config.yaml
num_hidden_layers: 8
hidden_size: 384
num_attention_heads: 6
num_key_value_heads: 6
head_dim: 64
intermediate_size: 1536
vocab_size: 32000
hidden_act: "tanh_gelu"
norm: "layernorm"
norm_place: "pre"
norm_eps: 1e-05
positions: "learned"
qk_norm: false
attn_scale: 0.125
bias: "all"
tie_word_embeddings: true
parallel_block: false
init: "normal"
init_std_qkv: 0.0248
init_std_o: 0.0062
init_std_up: 0.0248
init_std_down: 0.0062
optimizer: "adamw"
learning_rate: 0.00105
beta1: 0.9
beta2: 0.99
weight_decay: 0.13
lr_head: 0.00464
max_grad_norm: 2.0
warmup_steps: 597
schedule: "wsd"
decay_fraction: 0.815
decay_shape: "linear"
final_lr_fraction: 0.0
batch_tokens: 65536
max_seq_len: 256
doc_mask: true
train_tokens: 474500000
max_steps: 7241
dataset: "wikipedia_en"
Each number is 500 + 50 x the weight over its row's rms, rounded and kept within 0 to 999. Layers, rows and columns count from 0. Numbers have three digits each. The size before them is the row's rms in percent of the matrix's.

# layer 2 MLP down (transposed), 1536x384, rms 0.0418, rows 103-152, columns 0-63
095:511433523523506495444518556493547474614536559517528539501456541496463529488440533409497538515491432455499593427504461498508462480460568524446467648488459522543416537485501541552558585523555472
106:483454465540477559477478481484499496519466506523502568523491462498603556492438415485484472506548546435495523473474527439407589436468465507488419565546514571441517555453506462480449473450443534
115:464547439501528427492472437507586466475533417523491482496492557490432423541443521570521467537485540500522455512465513420556416534455446511416519437530540523433501507486512530535513517519511480
095:440519449474532462513496582581475564467468559583480529446495529536495334406496418515498449470591377459526449570576519544524530525542480526483553480506610521477486542581515470427529523560511514
095:462470456527519558521435550494462496470634495461526551458536525588498468456450430561525578554564490514464449506379534496462396482534464516476518515472471482648485437521482472410447501471549482
089:397568488508529471531509490572568395466409429555510422481533538396658526477541422525543536508394477557547450477512598513439437463441516536595491628427491501674394486506560526564495519492523503
091:494480522429483524496448546498495459489516563492469522504454467502407503531501488611521479578542495583513353554412482450557501521535489481426473540566447526472584501406597401533545487489429445
088:397479523386562540521475435533606510482556409573448507553546484514597440555489502495513451540487584465518482581459566595485450554588531545507501389443477513436560467429550466509473491488529541
095:503523468571522534445520520361592482548423502511566453577483572597458477524446513550455547479487526509480495496516520530464530477611412511536560422515552582423546588472445555513555559524524491
093:553607539499541509454399455559557462515509528491457521515503548525439508513473539470557543508505556460519537588510591496521562528485575504427484500496503416542525536497460483502539527467457457
084:463502488487439423516542436503465547551518549507514457436476377551465525549491529513474527542486471519531506528505500543566474601545492496499501615573447532500537529544483557490491579522460462
101:487491459470458501459511526487585523446519396601530471507503576536516486453390606578558508584525563519528480462464555499531366438494441538559505521434540554502536479543544512532423548492544563
094:461403452482535488493554533471504495564432470552438575526494496512504448525573584446542537452479489480520522427455530483483612489439472492454523462496503481537552498490479440444500558488497474
091:536582550460485472541495567523454525504489563490491640512521497433472498526524472474493500500523462473493537498464641482610431514510530467425483626557550551476469539477527440429488461469529465
098:482499536506422409538523515565534454481455502560355549455467530472524463499563564559456568517478573516522580505513492465413435431509564530466553577466450409574414504519482508549454485512498496
093:530525486477516534477634520422512467480426580471535537416515526506404546564486564485613471565474556512505495448461526532458565491477528500553481561536381504520561502535539512395502541468489484
098:488425499578505526483538529404524452395534558582531497605506425506552503509581423438468527443518488474520521486448567518480463506509480528600510519539532448566527550480593451531602482521515420
077:476551564481488582467546560608534462545507489624499540465456519500541499419484565451527478436482453518507492480426459482483506475439506492426448623511452490542477515506599496438475513512513555
093:461520497514531599531564468517432492449452603404548402476528426450608523420491506482489463473469515508446591547542464454575470558540479482548517601470487550396444527458444588531545528442477524
115:614507448481446478526500561520424524457509462489505490441539449470528491551400518425514462556391481562482560539541492412487436411511489479520597593532505548443471602477416550498528470462481525
100:495564458540577550525511562520474559505509498362456606452530505485432555440516513415507572440517486427506518480444531483438411474446495556426393530494454538520491511517474549514503527474508515
091:417554463479439488396490503530516496499458482498472540493503560490411503418531449568477470493460498506556449529426469635432446450486473497461560617515475500478442605533476514521471550459523531
112:538501385472534481551439596533504439507514514496517462436482477518507552483384533520509505548493501528519461493532551457485425624400476561456467580485535437436548452540519434508531522516473473
086:452520506537485487438428521484450546490360556446436454515622485466521480501416523501458501460602412381494460540562439529591481514631492499451462604529530448550616558522509495493530493432554476
096:537468469609544484486457510471525494507501489598505505503533428484434413533477489552481549524474517507498440533546524538463472501482591526501547353606469540608566493489581500469498484494509408
112:489544397545576496498462431544539537458462433477520444482483466523593432433542477461484551458475427571555500485498432557547540583458453423574606573521626457539487494520447474528534521478493516
102:634446421524596496473524452417485561543438444502521597516428536481512490555508515512527483560449466485518484545528531535521406515475592591497485481549453403497549569568509539491485470554523447
101:548574453463495499485414558553467420495502491460528488496500522574447519492434487510475495569485567488492483512492444598581419526480460501515541618406505560515512567521448417435551520577506479
095:569455534548585473552497533484582513519557525553560494598481472526524444529523462549524388508571483488520478564519449500489463422534542590549326552469500505559503528397506518459465523424505565
109:484473508468484505600487527424595522472465373457435526469494474434456551472524438425437533489489539510486532456447498514558433509479558440462538530536475541465490544502480592401486446417469506
087:498512499515520383460523504508568536467511480508514493516566547446481390512509469484555443593578559540514509558518406462510447509522598487495569459543486524491488585482516458430452453458501565
100:507517471462468507506559496529392500539473486480452521377434524400421537521435656571466514402508472472523443495425460523484537536465481523470475455540502433470628421514533479499604522509500425
093:526428533481433403533497486504466498675514472608537532463504441489501478482424447493529502495492512376501397494481508451451538413480525462513498492555454416503613445473510572511477507544545497
113:418483463507441403563494423507539530507458463447455539449489502473469447540486542490517513533517452524515522562509541497405495513446579493512494513511499502540523445412466526495513494529496467
107:550413424504555468483554394434568602463478475584563449534435460495561456561423460551537489477377504540498518479450511505469494452446555555507587453522429556471558494532462472496445475463482555
112:477502380549523501538472557572501486436522478511441478383476543601571484479481533459459543538482444483539546471532509455497376530471523576481497538567465496569469460520450536447452495624503481
124:447485432547413447503438556535557471592570466506524533475480472468491560485519516521477561578426544468521554412421420504465443544578529443508483580542568504533470591512511488533529445532526572
122:415539480566535524492509561476483452457486371466412504457478568396465526483499521501522486556531536447461548470446585474529585492436492475535494615483527476615505490452451537533424616511470506
110:535508518508519523468606486491469460505528489555508508551501483544497444526484519538535615452566581398497464586482447423590462358466488482476484540488433567520573437547483455417463437467505587
104:465500542546527466501495437370485442504526525590516548493494468537529475473471569500505401415503471537515498583425531425578580514495464461509432535541568510490513579533530526493487493467545533
099:487518487512509562465540488498482415562603544516515519498474502482528504476392577469515511488543417454513530433461485536527587443541552468432457423552492477522518645618492500499485456487453621
110:537569443574444471475503434535489524496485411554493521514461373608577448623479436444521541458535543460490485544547615519532411502544480499440488547462368552483465509473492533492509461450516425
100:443440578527494431515478544453394510529575474507501484493558469513474491500563572613538512521608484477497496483456474565444511494512544511522506541443522451477465395488567512449462501471453556
105:482449461491507488453569593476502514523553532479476427499407487478476492529479499532497503533468520393500437495458509499524507384515528487444412520424569573433630534387517439513468492523490509
081:542539491482519477567572408504485500552514535522501601518455532584529477458543420445456413500522484476492519425499514602532605502498478445509475616482472500551360426449449451451364494465535583
099:488532475587486507491508558482503549538560486452606560521437515575486497474509492508480479521481483526491509519410476443468529627488593501497517519522454472465466535465446485453565490506594532
101:437414469575455571461545491462488479467429480515532502461471550454475491539486425600520484522470453524553555475510507448556474510438526579491436513529519496568533596501579541461583545511479491
085:571427520497580479389463527500486415467591470564590550448468392441597467493452413627533405508519476576483430529496546384437484506566548494572474509494502488531495445547497517440488482504489425
095:510527477476486527474416499520611451556521443575424615495518463456480520465477558462538517476535537525466511525454506496462582427556560479481457549483479540540442539408507604447539429451458536
112:481495463464544501525540484584419565437533427543516512478499455525611496470484580515511514527493516562513513494474577513539496505525420514583527569394551490480551460558433453606489474348521472
# layer 2 MLP up, 1536x384, rms 0.0542, rows 104-153, columns 0-63
108:451475445540446491453474567450566506514420550425482515552433519447624517537481476562514403502411509499503589439480466392533500469560521451432471565557444390533525607532532508403500455409384500
110:530455484520439550499555515517428500515461519448512514497513514539548615541464482397420539553483480470478519496455412578531526552448575445543515536476527460544441446495503434412600499482495473
100:499510436459471496510449467512504532462464516500537453464503557450544570589563473496518511585514489473494447502452432556588467500374445406518529514541600492472463433425522470565426470603482539
101:424505469435415521453460545483498462452452438452523479527474516481493446492515489463437480528559398501410603408477519431633508538409465471576496508427580509439444547472425491497520518470471420
094:446542542461478517531407383467488506497458501405495497464530475517470469459412461552506447479478418487479520515511516510536389557579484518604577518550487546541425555422517542478510550560517548
104:407560511503464563543578513486506531513432517537523430498464470393533479500580534535502437532555597497482542633541471426507458535535490499543532522486422466439562424509346468544426450554410439
094:486460519533430522573562485450561547452496515489473502536509530426547527461556527508504494524560531553534528531498510384593514543511552495558476542548493541443501429484473538557468474432481563
091:525496587609552503534555566543452527464556535490513443527531478416423500479552563421512392471472534458525581506541527493489477605408572496484518547504523422420436531406500500512447414433515533
091:496580479578504517549521371487427512486423452478545416438621580547447619471573608519485522529454493504507501510566513498630409457485467449506474522502448477482535488369492524470580582443489445
102:402407545440412555504472463514538478500543468387509519480426505523464504507481444563453536483591513345486518485559456524491501493522506508569505507470509533420648565499415516531515549470521491
103:527433490469477532462490529485408546470392568494606411421470499469634590551576582527553386502406441522507571437545454540510500567468479430504459514545540485561510436503485464466485484486517520
086:515628526589541589531495547558553523521470541433558476509513593395518446460513432437475507489468558513498469652501499525528467488552552536441517486494509508443575574460403507554547435536446463
107:464471482512431497440549489584451498501485511512527386485599421481433542500469502509477566459481602455510513535499482447473429581550572504507551521512463457392471475471553608440531462466456474
091:405477630541439482443487440523488598501468528397453534557505451446515485525504490480480418421505564573470575538577480603540525536464557529517385579495410443539447530499443540552456532507507583
098:446551465439473507513505554540514453508422626487479499458599525441456421513468470601532513456471564549464554599489490467452515490561462411539478544500526547510395516521443494551624507560435634
105:508549529434505433454477556571442545434493491453603475459502429431570624573518538461494505559442551509511589502543519530574469617566489499611564527437435508463472479591400471504557449445512483
090:500471454449449600528484483492545480474462428431553374467568488546513526472370477511509534503507430485519482443527546547542509518484487534470544541503491556531448539438444475494438522384430524
077:463540491532500542575527556493498556481468544454495419492557429464497458546429420494509456544418502500486490489550494485582504556478502485505579512519523522451555454449468518462506487440459532
114:481551574441502557551491518560514525454512526440482380500574434529504532466482579489498465502513522493531567531621567577601522458562495431515486538441484509544442561509500536526549494464482547
096:445543584490373504526527573552544538463459544472440441516496514507568575480481586591462465404543519466525612448539492451484462588461388584481428517512424572442492470484483599563589407414504542
100:471416439477366530457468571477496540502481498482580428549517618503523596412452455586456431463475511453509578488518525510470497514486531465559485527454461461391531513501495491522485486433422552
101:423478528574453619478576575481510475473530502459543469526470490540473518537554507581457500464543537541462567556596525416582606438457540473581482555420562488485570517438483467508516550469422475
097:509493515449543455505489443485545536361442481496548462467534551488598480488632527495489501570470509528459531475497567416586491459532398423577504513423512569409396474472325463417539552471476471
096:491473512593406572492500442474453501524432483510488460408470571565656476493419538563508395507592466416508478513483532500563513514461438325484494510550485540450428516490446582496476576502482430
114:545448522491512531553528491528480516362506558514550463422529492461477606604566501556460493539569500556443436550527529461583453625575501546534597522510553430421509548543526439450458498447496455
104:495502561485407578499475463525408522500457478476569466502462486478414414536625488403545458440547499435485450526530511459504451529436470439497517513548539601539480579408389569526469503491450449
104:486566627497567476521467497505512546453517490428500341490503500465459538456466482541469420525515447437486541504546486533517395468440429544456546560485540532594491538550411531466456526463569550
101:419526639567497488493561543469625550464550587442572489500503467414409521531504516466469391441546555493504572506521546510536532552472490498606451524456557455535454521487497450425551400469485485
113:474528514444472583446601521560463605547534507383502478483526522471521548495531452378446441459467569509479622521528420506432423482473438488471496524494430479446409524489478587479457477516493525
093:532455567483476594473636493499403551526472570456538565525434504558482429576528499489496486482476446562434483477497444544480569506547465454478508534503531530473460472541485578509378502540434472
081:481521455529514591455533498557606487416471532509564425511454487433535487479510488530511501538546546429554567492527530475555520541550531500533533504485572539454409498379468552585474559451484565
089:477462431486388442516483476527535494461493469483506512469523453530599588515510479542426635411501458475489495475439510477560596457570465432485552507464428553368542550454526519465539454480427565
105:427482504535493591520553556596472536480437477431520461481422597498531466587482428505488540463431583485558509529599395550520500517421483540561513562552525514490498566533462457513473512407492473
102:395571495501383496525556585538530502503509562530510451484539553425463461466499493481490548519506648506535476537532539506508503545489466471480462505499562456498539524534549479488640487515480425
105:387486560603510519531496447487519560526528534452536404465490431551482510530479564557474592478443594364472538496449508394553439524481439505484458530486500630420510468490472530545507471461411467
120:450537477514487557513526470502512518488549494473533392558504411464492595473535508477436489487570418449478546489517475564558526560490497552558452563376496522543589532533476504456474528404539473
116:465514476469518531543621487498534445473369523457474515536618501385434406521511518528483553526506521426513539559576492513453545488418493403496491535402501453493459483452525599525540497427469523
107:411546469568445474464515444543483530419526511533475459481459539459406451494422509577449414474514522497479535529510512440521547541591481518581493537541502514489554476568332582450488576441506511
102:469484593496526512487539544542502473559468527436534474439459512495471349481440540524494526509462560470539468547472503482526506426493488425525532537486469522394449579460555558490480554556412458
094:440408483479466484504463498537373464495508447549451474458461412406526488546601530549485507566508661434480549484484463439574440565539421446578482509548456528459515447501421541474508444482484389
106:473536455543505547515612539444480460497482480476459587419502429455599531526513533577509449464483574453508488512474549442504520517500464444597462506327476553514530432417510431516505538500353523
099:496472541405503516523492486476497467457514551366514508509487480463437562490595478518520516504424552538462492465547472452539568520400547498524552520537539495525433528528516486430498570447471540
099:409503589466459496413488408403483420485521501414455503537468460509537529487504394473451474501554476466445500522536445536507568457572504538614519535432548528525495503487484492434478472528460463
096:548544517477546517553447533512491542439466445478464460499445455521577448538534394523454501454557453479494483522563493529561517489451453442469565506575496576433524531485502542509546484445450644
098:501479499478473469523515451470501557538427464501435502506468440540611516630464524559506511517412633427504476552529455445485473436531410460541485574509463524450473546615502550547562534469476498
104:507455511481493534581473398441473480443469498514556456424485427526455492556570432546492492569442575433455487520476474499551529488577438398550517538542437521500488428480473478450435517496369427
096:443449454506448528534535407531422495393587474476505494547594490529529541477486410501436499561476469432515558477515507479487553512571501527523510524555546537429482454504490505538517499433538543
097:448476596531509557545546439540478486402493502486487527545532433482462525467571573519477412452537539496489475584539495566499522456520538436572497578363498497450480484475451565470586436514486539
098:430450569524452598603552572534520536509456479487532533460498467449566440566469457479529514423533566430545483483556471511463527489536415498462464530505543435407504501454528468532613454472523445
105:492458530512411597487594569504409540408424544512528528322525487391628488510513511501522477500473548467551555520500478515582507531497515530541478495487464462446507451496423494508519590457488449